Each number is 500 + 25 x the weight over its row's rms, rounded and kept within 0 to 999. Layers, rows and columns count from 0. Numbers have three digits each. The size before them is the row's rms in percent of the matrix's.

# q: layer 8 attention query, 256x256, rms 0.115, rows 237-255, columns 0-127
# k: layer 8 attention key, 256x256, rms 0.111, rows 237-255, columns 0-127
# v: layer 8 attention value, 256x256, rms 0.0895, rows 224-255, columns 0-127
# o: layer 8 attention output (transposed), 256x256, rms 0.101, rows 224-255, columns 0-127
# up: layer 8 MLP up, 1024x256, rms 0.0996, rows 0-1, columns 0-127
# down: layer 8 MLP down (transposed), 1024x256, rms 0.0907, rows 0, columns 0-127
q237 112:523476508472511500477516481482503503587549486494487445490535488505491491496474503473523521510507513503566466468506480474467543496523519517527512446497528495533518499536521489463476503523474493460470481517510497500506506544467488523517512493534462475518469469496499467498494510479491499537493476516539538507521473518464490508471494512560496563443516504472496493510503471513508482498464
k237 107:486530470485523539534495477501479486522505474521485506465536492525496507489515506539478540495504493501485486481522516489502486512503528500499523493497557500496506509491451484472460493497468551481542512513524447494526498535456446503556492459495524507491493496513526480508470497542502487497482484501512522519508498492471496547478529485497494492462488491464485492533464485498511554498462
q238 109:530479501492502524493476499510479487565485479525517471512520495486508483484510491482505492520518508466565477514514497437485498507479515554500495470509509480528535514513495459497534495519502479477494482499551504518491498579455492521537478481554493495489500475509509450464497487471476528503469496508515509540528493533467514460513488519516506555450472511467490491498534456548511487478468
k238 112:496495505522502519492500506486510500526474469519477505510518500490509498478498506458494523520523515441527492498539517488505483505495525543504511462519538492539539508525468486493507473528526500469526473522528489536505480545434471516548523456534510503522511497481505448525495478543508503504435501503507488518526478508477516506517483564469489514482483529456497511513495487520508550517465
q239 089:503481488505532482483496498506531500527528473440507427492500510479549505523448512454521535524501510494540466483512494496479516505526497525523521484492490462507492501537535491469492545524469490463484499488509489501520498515466452503501552478503490501488489533501547526521490508504526459492450474495497520512543516513501480449518480510506483471516506489515476494502483480522498491515496
k239 091:490561474483532467528487460529506506507469495493531506504518554507512520509482513473471516517556501506573489458483512512470542487473506518531514495489480503465479488479474432508503507492505518505540511515519485479570522458509520498510467452478556494471484531508493486445488482523473470480504488481483489510531479524498453452490564485463500480473465496514511477524514517491508520494494
q240 093:492529493475519451479495488496478489465476531459501526498493572501511526524487493454442524468482498460497519493494494495466510516499495442510512510493444505539501516465469469502490494516470482543494520495470496523526509504496499515484452517510535464510490501493502538471519533503511479502514495498514479493456470506453505503481505488477518465485498469535489527527483506498503500504494
k240 086:495461494502508519474475487489481476457536489492531517491487478467527520540529486489474498490473485470508513514494483454559506519497491480483526534548524524540525511502551497477501490561460458504508510547496555460519462543504500511471521496486469489508473499495505543508478523493459484480523496523467465512491474533497499520501461495476472494515517489507496510493500513492484530466517
q241 097:515475490488480542529533505460501470483489489516456514479502508520474487524498545552455494516507507505451521501508461523486531503476551503514501546501478539482535496478487514492498521452482513529514485500492514509526528535490489485492458453448589497471497526481503466451468511497509482491530511476475472492490531477487477486491514541479510481489505471505502545499478523501528483492487
k241 088:480448497493475541515510536483501455517505502525479484538502464511517491486528506519521520526477510487497518541464471513490485497488495533473515523495522488472517501535531535493528481473509437503477488551462511502481512480472509489504529457483507480485486502484555508534479514507542507504512493474505555480487529486520505532530506542491515503494511501451516512472476546516483495504498
q242 090:459485552520509536508514570513483478510522503542478442544480495521495466492513470536491500488459465507547454508527495463460548516515469493486513519497517486523524493489512487465478473501524494439489484510489500454516457510514505549506534475477485501484485518487520498484473533536484508529445510516502512506506515487533452528529493505480473465481530500499510511487525485496515480491479
k242 083:489513510497515445505500530496469496522492490504536538571465518488511496522433525500467471469542499537513490464534482516453476488481521512558515478511532510482482513483473490517513487443514482510486505515448499537541516468500469470517530488498569475482492514501481464461494547497537488504482509488541461506515508453487477520516509498559546483549485467487509501513483484539506512520470
q243 153:539503482498487536487476525519510484526530521475508466529527472501502497507499497493523527548469479485541510521474513486520476516483491508488498484552512482532498479545525499513530523565512501439515486542480512495515483513502502523493558552547437501510509495468509478473490487520478490496465530518504511511585502505522526490519503503502478496496498553477505496480528493507462514545505
k243 073:509495529485499497510516493463523484465479507455501503503464510506483492504513539498493483478496482523469516542498458528472489513510533448461496489520531499496494471480517569485502529459513480525478491456475488482471514468492522476518490493516514517490503513487505496498490479445507487539559501508515548479466499479517493531508485516545492494551508452512553497468498479523525463471481
q244 099:512500519504498500510485502494497497498485462532519489505508482483494506496499496466517487537528536475577486481524505449497458467498506500518470491508528470529499481507499494485517478533472457507488491536512491545509488534525531515504495499543490526509513468494496476489495508468521510480482501487548467549486467547520521491490504515549502549499482527459530484494508498528513486504501
k244 100:522496533492495540485513483512547515518516492507493469465515508497485479482536488509542525520486499480494523486508488485553510491499504492490519462517507501496533499507502538498517492559514489467502431487544457531460488524477534528515526473492481533512546494498510484530482454523497502499469476513515486512479484521482521549461492568506485493469521522441467515486473472514518498513529
q245 099:512487486496499474481528530510532506506524519484484508521514520520522490505506500475533503503483477488533484506505481495545482483528491503504521449513511470518478494503535500476470507569495478502492475526484490479502506485476457491483564514538471470537503526500499535514528492531497478525482493550534475536502438516486522477489505468460478515472492519468518513541509507474501492501497
k245 101:503517519502510480504472448484483537483470500507500528454487510480487481488549513501424497465521480499449473489520492532446510507529507451527507492510484520520519507467528486484473506442478523514508469457509489467492487501478473482475466502511500498505488519514477556498510487476517480487558482534497521523478462504494497493460456482521520482513520461490497535545490497501508492484496
q246 065:541481454511497491509478530515510502524487476479479498515513508493519490526512489472516512534476493480525481549512511469556476475491496531479496519531523438487515514574558482502473545523483501478494487536489497510530522508493478483490545495520476501502503487494524490475481486478495483473460496519505491531536487530529541451511487475462475515476499503427530505515499494507492468512505
k246 118:511490473481492463530511493474541507454483505497473524486483572517496503494563506482492491497505510509469492487476467508440490503513509486506496505484505520481496481467501518508499530450528495541496484466504482484507537483500510458505435489503540502478495513494489543497522501461481491503533479516493518494453473493493486467518554528489509465490520450531521488504493525506540503456473
q247 074:520540522450492494469515487497479502515532540539542494501472506506485514493495469520477500477522490499523486459508482476452521535494490454540518450489488510520526505499457484485521468468493518482497487453481518485519491564505523538502471510528520447513510497516439472498513520514492531550565513517512542528502473505487456528435527452533515494503509518513451507524531483510484516523512
k247 120:485481489509512569490501524506485470524517483515482458511505497485507478492454519535528501491490505475525476531536493445549499531550522480511500498516517494517514495516499507462490486491485495472536522527494502505504476525483454523523579495511471482509513505492510495524484517544504516490476507502530493505518502493524518567473451476537476506506505522464473512531501485522488506549469
q248 089:515490524507505459447485531507505515529519502511478489520504518516548511504488451494525496500484504476531458480536488471476527502530490516503527455484487470571475508507526486472515503525504499470476483489502510491516464525486505520504560508557473470518519507507504484524496494494489499531465499527515540541547443515494484502513496451494473532491519490507493529530547455479489486509478
k248 107:473532511504533466491500479484475531500495486507492503521482529510505482494475511519458526443528507503481466462550495503437494512527538492542469486502485491506511518477457470469458502444473529495536526487491450487534502511467467490528510459470569481491459508507480503511507525532511500503519487520522485531482511470502514535457485477484527502513525471516477513532492493491531488487453
q249 076:523518523493491503503471525513485505509506497502512510506480493496479500501493509519483488503506517503526472493521536470479484491484480492533467497482503489455523491551471468467538475462518481504488500493505537516519455535541529522502479504538532476492550511531461469510504500523486497483523505475460506539477502509526449465485498475510491524551468530494471485498546494468484537523498
k249 123:517482516526495510463501542514492493508493498492515436501489528465499494516466499468556508510514507481552512516503486471544493508502509490484468496515455478487498490549476512493537486553535477488482506543492499515500486510505502529517555501541489499516558504491480480498516469543463517520497504497515495532518490492546516497503460497509484521536478562477498490477496484514465525550498
q250 092:512463507507505476491524474493502498454505552442472508520511518480490524483503528467466513497494514500476534484459515552528452502498498492495484507519477532541479477481447488546515518544486502499518471509527505541463495481489487484470491526519510522480464506510537523509524456522496467470489491502484516450497502571480523540504488517457524492495517478509481461480476507499498523487507
k250 094:506496508503479490495497460482479535507491528498480532434495449515524539499544499484524513530506489497507511512487534503536508471478522496465507495525531530479492491520555498552504482570469467520495511515535500471509463550507536514483455533508473531524488487503544523498480439478467466487543490504472481485506477536489483482501473521486525503476492526530532505496536478499480566479532
q251 083:456459551484498537514511533490451487526521510513500463516518536491475491502503488514499500479509508491571469480532489444480525538482480478508490486514515518482567493530467454480503489515481468477471477496501511504513481565521517567495515474522505485498490470526493482481488520473483506501500489537503504547476500510503501535496501495542528551460493528494482508490503470515507541497475
k251 097:482475505495511491502523534488469479508492469522490514527475507480485504510450512489506500482492503474562468467551504453552467526477514521516489493508526515513525503504478472503497454539490480499497484544484497559496509517480482534510575489500507491510514493496527477504481487537505486485438505511511455512509540503472503511512473526535505502495476502481480490504470478501496552488485
q252 088:489495458534534512517502487507515497493479462497460472473523469490529509521496543501499519524511504500504489504496540506520508481511502531463510524493493514505496517487551544513487531515495499494512502521501447492498495444480448462480539478424506517483474553473539471526497533504512457482476518528510420478496507483517518480514474508487496493516502473488533496494432536502470476501515
k252 112:518546508490483470508477471516522524484492510504518520496484500508496507524498508502480497490494493540453508467457507509417551495505478491520495526505494511457514495493530538516495520456500516526483507504485495456505516456494533461476503484447532508494457542494516497478521525492517493512525504455490526476491509538489459466493542471515512483496521459510518484467489538475512457454521
q253 104:469476536497497544521511524487465482560532486518476474491511476500492478502524521507513500498507497505552452499549494449488511517513503518524537486503553512484545513508510484453484476507466485465492475496504487483507468558492489543502511461520484466509496496499479467482485509471480476516482474539506489538490504496522504474492499514526501570492473534467519519514515478521496523498493
k253 103:492520515490538498500507511508482485533467478538490488517487494493477491486468492528481497486502498493519491447548498497496498555492500535525506470476515489519543527484447463485472484494482503459507489515491482530480510486465469512500554456489517475513499494505518479479515520523526489490459501483507495516515521453483497513502506539503496509487463495451446493520445492519513517524462
q254 099:469516505491489488511496522492500507471504515499491549515493579521479503534507489531510508461481484485521540504497459521496519516478501435522559489518506533486499508476469470495488514482520461489531499489480507480537516501510543521522502504457544504480493522494472524507475502507495513479534505499501451511490489512493520519514543501462493461443485503514515552514500510472526516514514
k254 079:465474486519492508495487557482492475480528513499508510555465558464510515492491509513491512484475503509497499525541462502493423483513491490512509518500477522551534526488538478500512469477494452512519486468483515514529469526500467509507496494519521480464479529498479532505478536452539488486501502565503498509500526500502511489547474517523495499503500468519497566480495470490505503501522
q255 097:511531474472480511507496485483473467449460518514478515468472516492490516522518524518460496472528499493503488490513525521478474505487521488539502531503472496480520488449479502483510492449455496514529500484468494520520496534526535486456459472493567472480535533509472483464500524468506465499544497484500434512468504506524465474467514497508508475559475483489496515518467515526499524524527
k255 087:530490512480506545483508520513526472498502530503492451536497492443501497522491493510545513509460477492541530486477495467574513516512473525481504499499494494532522497498519513483505490541504431480459499545483526499462490500513536511467544488454482472510497516491506523544511510547489490500483500514499493509507479498519500487495494531469449495479490497467461495489468524506508501534540
v224 102:482459516495499523523506502497472491457522517486492492503527489515535482489486487511474506479505510507493493520500521518524497514524465506518538572508529495505514521531501467464450478538499534469494476521505479470514524479530484518512482513514443459500462497502507525491466493481486501527549495509509515521505462471496537528508510494470486507509481509476483480492499469482495563483487
o224 101:491483482531512512505500474504533496492519523474504465468546462540526504480510509493505476464472509473500494499512495488524485505542464521534543497488508509511485462484534473502499513527503509541490505532509474514463531491463481488505520520553489472525500539499504477480514479516493516499500463527504539460558493449502559501505482486536493501512442516473550472436492509485491538486490
v225 086:462411547520485512468511527484474531526454500511531490504454531485501509518487463496508462519494515503481521519515489484450491505514555473485496512487518501498515520505481518488508495506479452505493510495513499507487478562545482479478479488488526522538520492535510521499490496469494506502535491491495481502498526482527475490532469529516512510509518502487497462506507528530480418517518
o225 088:507519518501516505492490493526519486533522483516467472517510472469492502508517527510538483546512515490553474485529531481508491522452527478502490465530507515514522479545516547467534506505554468462510527508472528466499491538509503515507559492507466514484499495488494484505516525510496479523512462501539468515519486549511426473489492472515505569478495541494448496533545490518484471510508
v226 096:477586517506488461498500480503516498465498488496496587497488493512520521472510502457503500524513499481465483488542494510536507518472478515521517482500474532523496508490531467527517497515533571510485484486495518470498539532474451520498482542553476465547527474503463504493512520519478491532471491540496475513498404513488525500475525465457491513492519516505485539505498489460481480486504
o226 097:518468475487519518487483468477487504512525490453559486518526490519417516533482549489508531505520506515519515487526467498491550512524486511486515501463519485494503456509483489464462523486461520527518474551506460440471509453496491510509503508531504493493473522520545449485466496464519504509517499474518539503509536482544510499482474486519528517507452514458554485447498544489479554502461
v227 092:415452562503491521471573487463465508514487511506509498492509510526510454504494539503498472512489502493491531484514424496456525516491487509502510526505527519508509504496469507489502536504451508517502496503492469459489504464523483507470501512475515513504464498499503500479488468476522485487501489477527565513505512487526502552482500501459515533482476528521481472549490543499513468494508
o227 101:555549478490551485515453474533526545510490507469532523502547496482463525493512443501451508439540506484510466516528539533514481512516490512513490494474511492511492497500548485495473498514514532515488472520454496457533500495514481512479488550561440469529470495526483476479503523506472512520506517548523491489525490479482493463486528454512480483501504497484531503479514522470466543487487
v228 104:488516544513497480489497501480518518489507484495500491526504494562516490493496520509561477510532505512507518503502477531532535443491511504460525488507457521517484491530516481502500493535504506546501482520491484515507511474487498521488553511475531517463485490500508491506499483492511523534462510439491536515489559486532543502533504482482523509465481502532528535502497507464552524489487
o228 105:506496503513531518500491500512483518493470528498497507546518494489514485495492515478499503520452488477502516497495559458532511486507464510493473525509471495481485519533478478509529473518498516532486518516545522559491519529509530539485459517496491501491502473493520503539521525528515520508480527481474447528517556475480534479531507503448517491489483478532528478472473432501553517497478
v229 093:476492511521514514511521512472504474516531505497530513521467475524512495488481520487454451527486494516458473487513516445529496503566496508458516473500492505543535505506563523492491516512448547487519475530477504483494537478499508532467514491460539527496446522490524511481537496512508482527479515488500475524499486471492483506513509475468511472493564486550466508504488516507521536504483
o229 101:519507485520525507497483484510495520489466502509525511539496508520493519494457513488480494517485477520498494519483533464543461480495507506495495518473463473479461500459491513536522467497537510566528520521434543493487522495484468494491541500463531515504531535498557454523494522520534531527492529516495493515531512487482486483489501477464520476500476517530534513484469515495513484538533
v230 106:526558484521482523488485496510509523559492510511485530505460503460506536480491489471501465509504499467492490536515551484539513506503539536468469447476469501528509485516495498526554495499514520507546510468499500529491503600480504470485504495493481500537557511514503523519523511491476514526426502530504451486523494493501503479491455496508544481506483509486510521542511534521472509516525
o230 112:518475491491503493503498511492477520563502451498508503521496494491483494510458544499503519550485511511536501523514507499517529525523541522456485470486510492498499475561535523471497495480501487488504524533473531439479540499489504514535498500478495542480502530490520462525491502474469472498502500436485499561501513531523449491524477488527519542516526512507493491541533507523458503515458
v231 086:476511490517502504487430497517485471503514501515518511503511471502505521503483507482485506486491515495521472470501532471541466474504496478486511497487496501498502537482511494510469466497490529503493475575491509502474490512512458482514521495480503481520521509518523455479490491573478511543556509507510473538522507512515532483540478495482508528502508512468476512483486451477451528487531
o231 093:485429521526490491494531522496515472476508498477508437502502491527542471526482492460520446545457517467549456501495482443499465466524476507524501496484478476503491504501493483484513487533501478526464512527485499517478527503498479504469548545549492475531483509482527484475529497514494480513461444531509495502550458478476487466504481496499495518484485521472513492485503498484515513487507
v232 135:513516445496510499491477504508503475524503474492525522466509483458528536488452535481442508525536498507477491514511515469517462487528465530482505456512531481521476501505497492508490520486489589478523456485490534450461581481489524495513500502506477495464530513500483471495497473520481508527506506554511518538510452456486500496494515476422499469525509503483492499518494527512470507489470
o232 136:498497496495502503512492481483508494491495503459559515492508503524516493467479504465466516498508504474491476528514462521509472508524485549507517509450515465501499480452518487534469512475454539519505493524458514454478557471494499500516491552533491465507511528504474440484506470506463501506501489528494522515482452484498521491492509481520509494513509522500536518502466550515462535470484
v233 093:483529529497502478491506495487521486492506500507560522511474524524502487506497501491480501530485471480499486456506478418459493535504491461504511488484484493492495505467541534498512502462486525516507480559471501498529521466469474536473499496479598519514465512479500519492546507571505455518504511502494495540498457517515451490472517470464497471514548493523500538483481524497527474497494
o233 094:525510487502512501484492479501478514465456491526556502512449508470462529540481505482488488539514510562497478499495488499505481483484525486476479521493475476452471521461484525507497490477507524547504487494471508485490484475553495488452538477452542508513517501527550499483476532504559519505517531500477495515515501479500466485472497484472509457521511498490487506484472522503507482533542
v234 102:460412530511494556494550505474454504469539499483457488505535504537508468486508489540488521494482505500459506512487458512479501517513520527525531548529550530503558515484466498468465500519482532484508472523504483469474481509498477524531481472496485483475431496503510490504480483527514488527494487508544532505465497511510506566477500495508506551476510502498496503517486482506507510469468
o234 100:488509486519508488486502511518532524501500512471514530462539457498468505486522500527471503439498507525451502495526523528519459512516476532519521450509523529543468493518516475529510488516522506504511516474475498489505504472527478477538489511534467489515499517515513477476507470495492499461492450521507517458536518465481548479506480508494470501500471449519492458462468518490481508504549
v235 076:511533459489502513501523485501511464465508512545537516477499463504492472485504512529439497516477484495462483479519535479562508538512451487484516499524513484519527472519532510471478542494467514507540500505480474480533548482463470535486535489535486485480465521472488507494499515509533468546521504536484498521459476460498508499465534482480516459515466486556476516511476498515524520504476
o235 083:541512496518522534509512483488481545483492507495516505497496515519516539529499508480468502494497493539486540539471471528506503530492507509480495518524512485471450495463513490540499478533496509546519499526469468485496493437504494456487495478451532488520498503480512497491479488502540505474500546514501531485507515477510523499477508503480515449490492489486539486477461538498508501536513
v236 083:467470507529503544469506523499453491516499531522504500498452501450511534521457456498479485489476492475507503508514548463507463528516519510489504485497502509514517537476532517473519511479465472501509475502503533510488516571529504444499469459484495497503515534531518497498487522538485519536539509523521430544521490501514485498507462497505506504552503511483485485532492475542442486534511
o236 086:504462513514503499500492527516504488535512465514493459526507474495524492519491523498515461552511529497539459523518489478497469499472526507496471486506511504494503446519512539488498490518541483493503527523436500445483501502505497490528562515510470499505517502463490469495523482476480465502513460518524501512521456507513432463486480488535520552493509530470478512510531525518474492516495
v237 074:476482513519496494461483512526454505527490505503484475504517497488514547513482487508523512472486518515512507526516529553535484486495528514494497486502494506493486544556487453502498475541522481503486512490508533525492486558549484477530509483490457499485550511546505452491458512490488550506526482494506464517495562514498558505541458523501524552490472523483507475508506454496453497498516
o237 082:480444522510480493516513529503516477543548495480461449496541485506529457494500512488541487534485520447541471498521511475494512505504484520514507479511504508528520461536501493481493496520509477470469520524504489506504503507459509505525518526549447482512491480469482480518532468496452458497485441505539487489527453516502492469515485492527497573477495518471506499509528484486480515480470
v238 127:521548456483509496516470484513516479455500486467460523499542478532483537462540522494487489483532511523462485501483512559583482491482478529507519497516487505548537494505495467516473490547539552501516469470507522512506511493449495512529516531534439474482525489492470465515488493481487516497482494508488520480497486490467579515502518501477480512495475498500516513473503473495503540474494
o238 138:466475504497478511505518488478513499475495517461509514494532504542489518481515522505494541459471484484448542488481490505491527519541462529504535502488531521529514508501464456507496519502457521514501495514528453512482530491483493511526424504522513488472461507495501498512471468497504536506505517489492547456491543488515599524518483525487493493493476468523553486472467481483515536471474
v239 108:514533491498510449505463494514505510527520497503549541495509511462516509525488499444500576523519504497525480503498485449448505491478490511509471508486508474409462499488490489510491499466516510492488527544500518448498501452530506496507460503502515477510520494506484503468512490558467478496516500504498486534538426501495490419483504497436465501510506517468486515487493512455464487501521
o239 108:496497504490489488491514491496498483482532487483563467468474500481494469483483476485508478501491515511496459488514453518484482475525500502530517521467516445506482507454515478465464499477450547483476450499524524505477513490507516479438537508527508481534508504535508507468497502497468474513468489509495519519492456493495499561501511475534519477521515536445497506505497496512478513473490
v240 108:493505502501509509482496497500505486479519546547510484494493463517519456525503466507476539495467506501514492494497506476485540538503461476510511559478488507417435510501505495475478491486473501489475513555494496505519508485546519536469479501499494475545485492487512557472501533487498492523594494473493489516514477504518486504494538503524473483519483506471468488489497505487503554508520
o240 109:496475482520481490501524496498497504480518515544499444480472519479546489509484475502515443507499517483549471491496483495489492484494526475529506533523489485484480491479547490499491503536523478530499486499491499508520469470476485440481559478499530482517517517499524542472482546527498482519509492542516507514543471475472444529480531446502504471521472524458527498488481516487503480517500
v241 072:467532549515484473500471521507491528484503479471486511503497503520507536519514482479531492502517510498470477494525505530533483498505544511507500492499522491509503528486530478514486474528508509528497478514497514487466507559496445476518472470504511497485531513518507428488505514571477530532497509504506451553508502534503558490546478482437514532500490533503511575534471480481457478492513
o241 077:494436513508511509501495517506499470533497469462526463516520471503473493522495560468513499569491525506517465495523508457496522498474478532487491470504508514525503473529467503488516476498520509482472523523498502487472534482500514532528509528525453496520497492487535439505509471477466472479487416488518502476521496499516494462503452518496526562483503504473504486470508492503487520487491
v242 064:550523440486502517510509502501569465467496509505475470499502479531457473472558495531481514502479460503515495474489499468513518542469483446521517490500478495461513469470522533491488500476502482516514505510495497518544479484435529533490496508515535484517473499460488526521522558543510471525527497503473502479469470514491462483459548508529466448516495462502512496483491512520566517507496
o242 078:499518492507489507481520501485481527460470515554498513471457513482496517530508502512495518487498488544463546493474484532479514506484522490489497526536500514481476542474490506524510517503514501525520501453506481507506471468531498459513488441427553517474499499506518557492451528499546533477526520494483517489494541487507506539496512502472492442514505459519476480485460508507534459525533
v243 089:528469483482496520525523479498509491494511493507511499448508498493509488480486503494506524505532499489494503503486483490443518506504463487502511523509491498479494479529513510485508524456488527507489456462479481461483515456492530540505488526520480518487473489476483554508514481479515496495548495475493566489498467478504475539458522497516492459532522491507516480496511509511517498492458
o243 095:491554480501518510499500485492521518477477519527526540491495502481488480460516461518474519463539493500493512501504487543500488510506481490521520523468511499449509505465527476520489519463480527505506453478500489471505489482507520477468486490504519488480520517536471533457509514513498521484530525550482515530485506493497493505497549488511491451513507497518500529489481532490486533483508
v244 097:536535533509496450500459498496514508476530505513556512513490466504511510518512500471506525494490490492508477464490518454497510525503461459494498560496472487462468482491555502516501485488496515523515482576476490510542494474529479522462521527492529495550506496483504516462518530516501464499541512475462464529514489523504487475517501490479478468495515511502459530466492492478486527505533
o244 096:501502495510502521514523475503499478456500489515535445518470526507513520520484497483505453524468512513529498496482469469509505464518513460510497528489467462458469491478491488457505493494501486531476491527506477519485510493483506487438534473508544490532508504492543529475486531519538519534483552515495519503537499482489485522485510500497498455513474531453547498490507483494522509526489
v245 097:435445508499485520510566493496492495510479518498482514481516544492512484508522501523530473491512506476523531492499485551488496494500488497532521557496540509550486518517487488449488516528515451498477481461500482495499469517518517492504471486526468476454474495503505521496480517493483501457515482504525530477492507526490539563490509535515481537516432524478512474529498471502500496503507
o245 097:523500479490522507516451489508517475511507481491484507493547471502470497497538481500513504442522517468512480512527497524470524534502478509503485482513511553478535468538499501473490502524524473476475492512502467488523464502507504524525480476554460461534452492494437506478498469471478501469521479523524509458483498491544529477484469501546484543508497474471487475468552506453478499464475
v246 099:492438515504500516505517537492493545516504475467475466523540546505480505515500478518536500504522498514505506534489496582480525473499544527506494519528573492509545506514445494482473500537536487498522499491513497499489466522484490501516463469496481483447491500502493463512466489495493499482410492487540513478480537510482516514517499520504505541480477488490551494498494510488538480477451
o246 103:486518491490481501491505503516513494543497509491478543477514470486497498452515502513510528446501501524442530506523530526508475525509478527500512460513500540540513520529494504513528505487497504459489528458531525530492518512526523519552467485516466494491508478515470491520499445489474498470492476475493474468465533495489576509527458539491495524495504461533475478528513459503504496484514
v247 087:574530395488514497542469493528538467493503498484474510496510471489469550455544510513468506490521503517482470505464571514574451513491482493513509492509485491516532484509531509528493467496538517490522489478507514519505522519473527491532516520535470520475522517485503483528505524541515505503500513505482461461505497512447507487501506513516479468515521452479486495463499462520491539504506
o247 095:445473518505458510509541520466501478439473521505482503466477537544506490492492523513487529501469470503453538481451461491471517500506498490500521524508494506498506524454451496520508504474487483516512520485507481535487508474476479480528465465436573503478487529472518513512477479500532533490507522483481542482479507510527554534506491530483483476492489467547514514500449502496536471487532
v248 078:562496513471503505480540485487508493460478483514502472474493510482463488488502481531485498491495472493505518505479491464419505548504499465503477503513500484489548468462511553511511517465487479486533515461485494478519484471494522489477510499509548498543471513471485519512516501481537468484515506508490531490486485507502402492436507501513481469519519484534499471487490522515519462512488
o248 084:508562509491507493489500489505507527469467510538504536484461521478493547505527491528471514479548489547460552496484495542497482508476538466477501506518511515483497525466501525528500518463498517487510499460490483485493489490542512490495497472457537520468534484508476532483473515507534535483541555484486521492465513508503487532488523521504479435515539476526467523522496525540515494522522
v249 082:476481539516487498525518517488499515495516524503515508542499506527517485543518478504529473495470499525484499501506513510515540521543485522483513588493530532462478507510502470482474481536504495502518524511491496498512518488542479496478470522483478472475468496506501509484476508477480505514501489478508482528521515446507531474531504517475495520481461529522492498516501506479522585492524
o249 086:506485509513504488507494496510503510523496513492493470473522474513519515468476496497512453458471518496517508526515540495513516496543487516530499497495494500522470490532529481489496489513551520530487515526504510521477522482451497510512521512514489498561508503494529486508501473517482507530492473501493498466570528453499549525544469479494528507522459523472560463487538454476490499516460
v250 109:486474456497496520489525513507482514555481495502473532480501511463502504491496488493471492499539506503481491553522505553499504493515507540496498459505545483516516505524466493471515514491499507473472489425505512477460516537492519480516449507524419481470518481523499505517487479449487516511491483541520520487481482468483547538466492507536500513525503501491509464542524518499498487500464
o250 108:506512502495503501503489499486513518560505490492495533495550471484478468474510511513497558474536502486491502501520507541494506545500497538497516487488542522526540472523531503507491519497499495453523492499482510450521495489493492497571479498517475504465504541514454477494498470475441472462515459514522506513482485523524508501500501491531507540497509485519500497515496528501447517476476
v251 069:469488561520498447492471516503474550506511514488528522496507517522507504546517466465573547490526503504522508494535471512476515480492518490514498535487542514467478523501503467496481476507522499529479487538513486513474465501539428482504460506498530497512527498515506485478477506534482509496536505465515488532506495542508544494547485497492500566486499553481511533523480463457484466494504
o251 076:487468513501514513507505510510507458514511472478513447506513479475485466516504513491537471536501539498555456473531504483498517480470468511522488486491491504507525487532491482449509494499518488473449498521521499497495492496496530521483531511562462479537495485519511486462547494492457458494473412509522477492525480499496476461505483498496508552482484518438491488493539471479481522477485
v252 107:499470396494506550528496519508515477504527500492466475506502484501496507480509503526487504520507495519484480514493551500589462500510509531509506476540510483519549490531515500509490507526512488482542513520512519500527530494476510528527491473509457518431480522497506482539514522538496498500443498503513435488498512485449511478502488512504514480502510478499490502491499471552510562506478
o252 107:483476493515461508507511519501486494513503504486468522495505501535505497480476520516490522506452480521423512520480514507510507511491494518485526500508484503543461502469483504557500476502493505517519545493494536532504521485457481456524484493425508524514493498476523467561497452500516506480484508483483508460484517494525541490533490512472518503484470464551489498488445505490515429511567
v253 097:525448392514499524550505504513517493559502489516497474462501498477504494490495515517487468532564494492469503527515534494524502487517495516485499442510531476520517480548518514508525531462484524497540492452493502498468538501462518520524509500510459526417504508496490501542525496487535497499453492493506498494487495480477513516496546485504518460500513475497529498531497529549522507494438
o253 098:494518486500504521509493511490494512504459500505475563486506517511498469454471511492464543509503480498488519536486497536508514544482485508489501501480495498492491496505513500543494474492485514501520537486473538470510526470491507506538468493445489509495514522501473470517527473508474511467501477487477485531452509513516492477529540504480511512494504477554493514529449538484477483502524
v254 085:469447473510499499478532517479510494513498489508573488495458527495522469504466495490484505559513491505448514531516489451449507535527496488486489461499502506467531479515489511497530526465452515488516498545501500470489563458501506532483473495487534529478492483506521501497517491506509480513456484492499486512512498465496457486500521481480525472505551485530513503521495550510532481511458
o254 089:522527484502500512490500463504488515506507501518517531503477491486467504493467506512477499506542503534492471511522521516520478502459508500502511504479490475498476499460528541541462492476503532526546498480450533459523493477501509467490538512468504525502536503544530472510528513520506501506531516513489475522489471519498454478494546441463524495489492534492465508525475515507455472539553
v255 101:507437472530506546543492483502520474520516492522476455512477479484507528484497515504529459512455517493506512527494543438558496493519503501481515496486459491498508496523542481537527475524481487500535524483501523508499531516516520485511549523460481547530519508504526511518495527452509527470510488489485477485562537497500485487563479498477521499484487506475492452485509510539472514523551
o255 103:460502484525479511501493560530518474482501509511451484500478522542541499472435492508519475528476506450522471519463519454509515490525472479527518502490459497519483490520507496494526511494518470527479522531488528495486563533435502513488511547496478530491502489465530487540540538510492546557515496471477466504539491533487446497531525484512474504491494557528503516512526491483513488496513
up0 114:506498502515532481511505493544520488497522501538537479518493482495544503519523473535539462489523556502504486496481509485488544492486437526498580470484525534526532509473539498513508495537511498499474449536540480520467471473441516499538511507516471524482473526514524532501512474501535528507481496502498508477517486517469437549565480514537530493465496499448504476544479479508513487459513
down0 119:519528499500496475514450478515471509481525535546522518517474475479509496505499495493501515489551512481503478486528508485496451521499494545501485515509527522473496495521497466499514524502505515497492494482500468498517457491480482529480481492518497478491539511507532468471529501510517521476537567459572457530493500536475513511506484447484522496492494524479549518556502499484496424514471
up1 088:556523471495576455506458451556549504542489491502477491488519503483502492475506490506498502503523546521499495485505478506481515502476463524472515489465486504493507535499490467511481515479497531482480515499493526501485488510504468488511507484447539501520472487531465511454562489501511518468495486517490521526521531529485447478469529521477509511534506461521461487539516469504509502467450